Weights of a small GPT-style language model, trained from scratch on English Wikipedia.
Architecture: rotary positions, no biases in attention or MLP, tied embeddings, capped logits.
Training: a variant of SOAP for these matrices, 135M tokens, 5653 steps.
Each number is 200 + 40 x the weight over its row's rms, rounded and kept within 0 to 999. Layers, rows and columns count from 0. The size before them is the row's rms in percent of the matrix's.

# layer 4 MLP gate, 704x256, rms 0.296, rows 76-109, columns 160-191
092,261,123,201,272,273,151,226,170,229,261,252,202,148,200,203,205,243,203,212,155,179,225,167,224,230,165,159,183,216,153,141,225
089,167,184,203,143,215,213,150,233,207,150,265,170,179,248,205,235,200,215,255,206,172,220,144,234,163,183,225,179,198,152,202,181
099,221,245,297,245,178,215,212,257,299,195,217,185,194,209,256,267,210,167,155,173,221,159,247,167,214,239,175,238,275,187,215,184
111,166,173,207,180,174,218,208,209,229,195,196,174,226,241,141,154,164,165,252,275,154,253,164,157,173,249,144,249,214,180,241,125
096,169,201,111,268,208,315,235,145,239,208,200,122,233,217,185,195,197,184,195,257,215,145,250,153,229,167,206,162,251,161,205,241
108,195,199,219,169,151,188,182,143,209,226,216,201,276,199,204,197,238,209,199,255,239,223,236,172,203,194,220,177,138,209,122,154
104,267,220,232,196,200,212,164,239,215,168,170,159,130,186,196,199,138,183,238,133,229,231,222,221,269,202,121,185,252,237,207,165
123,278,165,240,168,212,212,204,171,232,149,240,159,199,195,217,174,198,149,233,226,139,186,230,173,205,140,246,172,202,246,175,194
102,273,198,183,255,195,182,133,216,159,230,282,143,209,169,144,200,206,154,269,232,236,236,176,119,194,193,221,208,203,187,224,180
100,156,134,258,206,225,194,202,194,270,188,197,121,181,154,271,141,163,197,231,211,199,208,171,285,179,215,189,241,141,197,143,206
102,146,231,187,252,191,278,209,175,197,239,206,210,185,236,179,218,236,255,159,183,181,202,226,210,182,178,87,166,216,173,191,156
105,193,223,196,176,262,264,196,230,188,219,240,213,242,239,217,196,261,238,182,238,180,238,124,253,216,218,173,266,204,245,256,182
095,233,156,207,224,231,227,179,210,288,221,171,192,223,212,241,162,182,169,314,191,223,181,197,194,199,290,168,122,220,262,208,200
093,249,253,194,188,171,182,196,227,194,186,272,174,230,184,251,197,255,270,171,272,280,167,135,241,202,159,213,221,226,209,169,158
086,251,125,213,165,221,143,120,242,210,202,214,203,226,208,253,87,202,211,138,200,134,183,262,226,223,304,140,190,216,187,228,172
111,186,176,248,214,214,245,255,172,168,184,167,167,217,209,175,269,207,186,239,209,175,217,216,171,105,164,248,165,259,165,163,126
107,227,169,237,129,234,159,192,219,230,170,212,187,168,211,182,200,192,208,140,189,211,239,202,169,232,237,230,216,193,229,129,235
098,178,231,183,161,275,242,198,214,176,203,186,179,197,198,188,134,204,180,153,167,166,139,224,195,262,173,226,192,301,197,193,162
096,170,199,185,190,167,174,206,173,193,220,174,217,162,174,258,192,259,258,226,305,178,167,178,185,161,249,163,153,237,157,277,242
100,205,191,197,236,221,255,201,220,180,234,233,215,182,178,209,196,141,176,196,171,146,141,239,179,213,184,119,268,279,153,214,275
092,224,271,186,210,190,284,214,149,199,258,190,206,247,193,237,238,149,132,236,238,214,150,213,186,226,238,173,88,161,197,219,205
089,218,176,220,224,162,239,142,122,228,112,223,111,252,172,209,134,133,146,237,243,199,179,142,151,263,248,194,239,220,134,174,190
103,193,248,229,158,198,209,196,163,298,169,273,147,247,221,235,131,257,153,183,220,206,224,196,205,213,183,199,233,194,180,255,180
103,241,202,174,229,236,211,167,195,249,223,104,174,177,224,196,244,194,241,130,200,115,185,275,237,195,127,196,202,169,193,238,224
099,178,228,167,287,205,262,173,163,191,201,273,147,198,203,170,159,124,173,279,240,217,231,213,209,121,303,245,254,190,213,174,170
103,203,203,161,180,205,259,229,246,195,139,128,235,207,197,269,248,281,193,159,205,226,192,233,180,188,218,191,111,259,192,178,220
092,256,167,202,197,222,182,212,141,195,207,169,220,153,138,246,157,187,138,196,199,125,235,186,123,188,170,229,178,152,219,117,170
100,223,178,196,215,166,230,280,146,141,214,172,137,201,195,155,107,216,190,189,285,216,198,193,180,161,248,241,183,221,199,175,234
100,269,214,220,205,247,214,222,276,222,262,195,202,197,214,182,183,238,221,157,179,166,244,247,182,196,140,164,247,186,218,188,268
091,228,147,250,204,195,206,188,203,178,132,176,210,123,281,172,263,216,163,184,184,224,159,149,177,182,221,190,217,141,184,197,248
093,206,179,169,159,157,239,205,176,176,181,182,80,150,146,137,209,241,173,148,186,202,209,181,233,225,202,260,166,281,207,241,128
095,143,146,277,218,223,217,195,201,232,172,271,204,182,160,157,207,205,252,219,183,259,212,211,212,146,172,194,124,235,177,224,141
100,183,204,167,266,213,156,194,197,210,229,221,183,204,201,219,158,108,197,132,226,199,155,205,186,140,156,202,191,201,185,158,103
092,224,187,232,219,187,269,179,173,189,197,197,180,240,192,164,202,203,197,186,128,159,197,240,186,186,233,200,151,219,166,183,177
# layer 4 MLP up, 704x256, rms 0.303, rows 76-108, columns 160-191
102,204,167,210,292,262,173,237,171,155,127,179,165,182,193,174,215,252,196,217,224,227,239,250,213,219,237,187,180,233,233,152,180
082,176,211,241,159,222,229,175,197,231,131,218,239,231,196,241,162,189,210,218,215,188,185,214,198,223,240,205,251,231,134,205,153
097,251,201,177,215,165,163,201,207,203,143,204,242,217,237,203,242,239,155,212,238,212,163,240,183,247,222,170,236,213,233,136,164
112,196,220,162,188,194,233,216,153,194,208,253,214,178,150,186,186,164,200,182,203,147,137,177,150,262,202,147,234,159,221,197,279
104,194,125,204,138,190,151,169,186,206,283,259,163,184,188,165,266,217,188,190,199,160,226,227,157,227,145,247,254,243,212,189,159
100,201,184,196,213,186,173,209,172,202,235,182,246,211,176,256,207,243,188,219,231,156,205,310,188,227,226,148,188,194,205,191,232
103,203,207,192,210,187,240,271,151,227,221,171,227,253,108,270,235,166,225,125,202,249,245,209,194,190,183,102,161,234,121,168,222
118,215,185,184,182,244,218,313,199,224,123,177,211,189,168,208,259,174,264,156,180,249,136,253,246,178,151,242,205,167,193,221,194
099,195,186,217,211,185,218,231,255,171,220,218,231,209,172,207,196,211,203,207,261,199,164,235,187,232,146,146,219,211,212,192,242
098,234,168,196,116,140,162,201,223,233,178,245,259,184,192,170,192,194,183,206,191,180,173,201,209,210,209,192,214,234,220,129,227
108,191,182,134,186,196,176,207,194,233,279,167,310,193,221,238,242,163,194,187,199,198,219,196,195,200,184,223,255,105,252,316,279
106,181,149,198,141,239,206,172,216,222,139,178,241,242,203,193,285,175,175,178,158,187,241,230,251,224,178,177,172,257,205,234,266
099,180,216,177,202,215,199,284,154,144,186,106,190,285,240,239,204,180,130,264,220,144,235,196,199,162,198,210,165,177,195,195,84
091,126,186,220,226,213,183,155,277,192,159,115,299,164,238,196,165,232,145,258,82,159,230,227,86,187,261,170,156,137,209,161,266
088,167,247,210,176,144,272,216,158,186,161,195,221,118,157,213,209,165,165,256,161,220,211,144,199,211,224,149,201,206,239,230,114
103,200,158,127,218,201,230,197,189,211,206,230,187,219,220,213,244,154,268,176,179,146,228,159,223,132,261,183,188,183,236,160,263
108,251,245,229,278,204,209,264,303,175,184,213,235,178,259,228,248,246,245,164,217,274,210,197,155,255,122,133,221,186,168,228,209
097,199,209,277,174,170,160,220,177,228,194,185,218,209,212,199,208,233,210,231,171,226,163,219,186,224,229,173,252,239,213,252,164
099,217,224,165,190,157,165,123,179,221,176,155,178,181,163,164,198,232,187,163,182,199,177,185,156,205,170,172,211,128,199,211,162
099,182,208,141,136,197,206,267,172,193,152,161,198,177,209,167,281,230,173,241,207,255,169,220,216,180,234,178,168,153,259,130,239
089,174,134,248,173,252,139,191,230,167,153,167,200,190,156,219,222,228,139,158,195,229,187,189,271,203,138,216,297,251,252,204,200
087,230,168,226,279,163,199,209,289,208,163,221,103,230,179,194,140,191,219,247,233,189,229,142,143,179,234,163,247,209,119,193,265
098,224,198,201,199,177,218,240,160,202,275,83,133,134,207,199,167,216,248,162,270,195,210,202,217,267,180,279,159,225,171,201,134
102,219,175,249,255,208,168,248,272,185,270,197,177,208,252,216,224,223,225,179,284,215,149,247,236,232,135,283,204,198,229,242,247
103,239,219,206,238,201,254,178,190,212,187,229,188,199,195,142,246,229,175,206,144,253,280,246,176,188,200,226,220,230,220,185,304
104,154,126,153,210,208,203,190,159,228,137,120,176,162,238,211,195,225,142,202,200,190,267,211,164,124,232,230,139,233,154,220,192
097,174,224,185,267,179,210,243,235,83,136,185,156,186,216,114,142,163,152,161,239,199,143,155,183,281,230,157,214,174,260,217,259
099,212,244,200,154,240,207,169,197,221,175,177,275,164,227,202,285,205,204,156,69,227,148,207,219,187,180,142,210,192,162,212,197
099,156,171,234,180,246,250,220,170,162,192,243,214,237,211,209,146,160,148,259,215,202,267,248,178,247,165,180,205,158,265,238,226
098,238,213,216,236,161,124,193,226,185,202,268,178,205,218,206,182,164,244,252,207,192,228,239,226,162,244,232,145,236,203,211,155
088,223,243,221,228,331,188,201,187,197,226,246,251,245,223,243,180,143,158,226,192,229,208,209,197,195,182,218,193,141,214,285,207
099,197,259,151,223,120,191,192,205,198,221,197,189,231,184,184,203,237,187,172,303,172,146,271,178,220,190,134,236,163,233,117,208
101,193,218,242,190,161,228,190,167,226,223,181,231,179,102,232,197,240,233,167,227,220,200,224,276,248,112,188,190,273,261,231,197
# layer 4 MLP down (transposed), 704x256, rms 0.272, rows 76-108, columns 160-191
096,180,191,186,241,176,177,133,238,181,225,177,179,232,214,204,203,139,236,224,195,200,168,216,222,214,203,177,144,218,177,220,267
098,234,191,175,256,214,220,173,225,156,155,141,219,214,188,197,173,250,169,258,249,173,189,167,225,254,206,178,218,197,199,123,177
112,214,135,177,238,194,169,203,117,165,182,262,228,149,157,163,230,162,265,214,134,180,206,215,159,172,264,229,201,263,191,204,236
096,145,178,204,236,176,200,136,191,211,209,165,177,233,151,155,121,263,158,210,195,171,271,197,170,177,215,287,223,180,178,213,241
097,278,295,212,289,171,252,139,213,197,256,187,234,255,151,238,158,227,191,186,241,234,178,185,207,245,173,183,212,189,172,166,232
098,205,199,175,182,215,168,220,158,203,241,146,196,226,256,195,191,208,215,215,200,126,158,218,180,222,259,247,164,215,252,173,220
099,210,157,185,203,236,214,225,212,188,226,209,183,181,231,232,207,208,218,131,204,266,189,231,194,145,243,211,265,224,273,186,124
086,177,269,227,252,185,272,181,201,239,197,213,210,198,214,183,124,227,195,154,230,262,235,160,94,208,185,259,208,243,188,247,250
102,283,239,204,206,118,246,231,116,176,189,186,165,150,276,230,176,170,153,237,191,241,268,234,197,213,240,233,209,226,221,254,194
099,172,230,266,212,212,225,257,151,220,177,178,167,189,220,229,226,223,241,248,232,182,164,198,234,149,199,219,224,224,238,197,216
096,249,221,262,157,223,180,178,174,263,141,236,186,217,210,213,191,105,220,238,244,216,205,198,194,268,150,112,245,252,199,170,142
104,225,225,222,130,123,169,193,151,201,178,183,206,155,207,255,210,235,236,187,221,209,214,255,249,217,178,165,220,266,230,180,221
097,158,249,135,186,127,261,142,210,244,212,213,210,175,99,267,209,210,200,243,183,223,205,264,179,196,137,220,167,199,221,160,202
105,289,154,223,206,213,198,227,212,167,133,194,186,201,235,166,246,227,202,179,180,185,195,186,199,175,180,130,179,229,196,189,246
103,235,255,213,226,261,228,132,237,201,184,194,205,154,189,204,250,179,203,221,209,218,210,202,186,220,175,170,232,236,204,261,147
108,202,193,217,220,160,218,138,195,280,205,161,247,204,202,234,170,201,258,206,227,158,194,243,154,238,261,232,211,147,234,220,212
108,200,186,266,180,227,180,143,251,285,155,186,185,239,160,243,243,223,181,153,180,200,185,176,150,230,154,171,245,179,210,233,183
100,229,186,224,206,206,207,132,139,146,178,167,267,144,268,200,177,155,266,207,185,204,262,178,184,239,115,253,189,244,169,178,187
103,185,227,185,163,203,247,178,222,258,199,220,146,276,157,273,164,208,270,175,263,137,215,136,169,245,202,216,119,159,222,204,132
089,225,201,297,202,174,154,204,214,213,145,241,200,207,218,186,159,195,230,140,198,196,227,207,245,237,182,163,231,232,169,184,106
099,187,270,177,190,178,239,123,205,222,208,260,158,140,177,224,213,172,220,154,256,154,231,139,142,177,226,138,151,188,188,130,178
095,209,217,211,180,229,203,200,215,259,213,220,245,223,217,212,224,166,194,213,263,174,166,190,186,227,165,174,183,239,193,201,166
099,170,169,159,194,216,178,157,257,206,155,243,208,179,172,203,143,206,231,204,205,209,220,272,171,200,143,157,192,172,126,162,236
106,233,202,169,193,189,131,158,196,212,148,258,127,167,187,195,191,145,181,217,174,244,191,212,199,191,181,263,207,200,203,157,252
100,144,141,164,149,183,157,180,182,174,174,174,216,136,192,184,228,220,150,199,168,203,239,232,204,102,160,206,281,250,241,235,211
098,194,159,248,256,167,180,242,262,133,227,171,127,240,240,150,142,258,226,137,233,205,187,225,116,186,147,249,278,147,274,205,282
097,183,200,130,184,273,181,180,264,159,194,199,233,196,174,266,181,264,234,186,193,202,241,202,269,170,158,140,143,183,214,216,123
091,209,240,150,170,191,201,239,194,263,232,176,189,240,241,180,160,256,243,194,175,218,175,242,199,137,237,100,160,206,212,156,141
097,189,205,236,218,207,252,215,251,262,129,141,183,158,237,194,259,236,169,175,252,170,241,245,235,223,195,227,42,189,192,164,166
096,317,156,183,195,240,194,199,183,222,190,241,196,215,169,110,100,167,196,188,145,154,246,149,175,248,109,184,206,257,175,195,125
103,183,135,181,208,238,133,221,264,162,179,184,173,196,256,200,248,214,236,164,267,95,250,264,250,242,169,231,151,179,156,269,225
100,215,221,185,184,258,131,133,215,168,100,141,250,206,194,213,272,123,195,180,167,195,226,115,201,184,236,239,199,222,196,152,192
098,204,203,189,145,219,181,133,140,192,232,215,210,227,207,229,229,173,170,194,154,171,164,200,179,143,196,178,159,292,186,160,136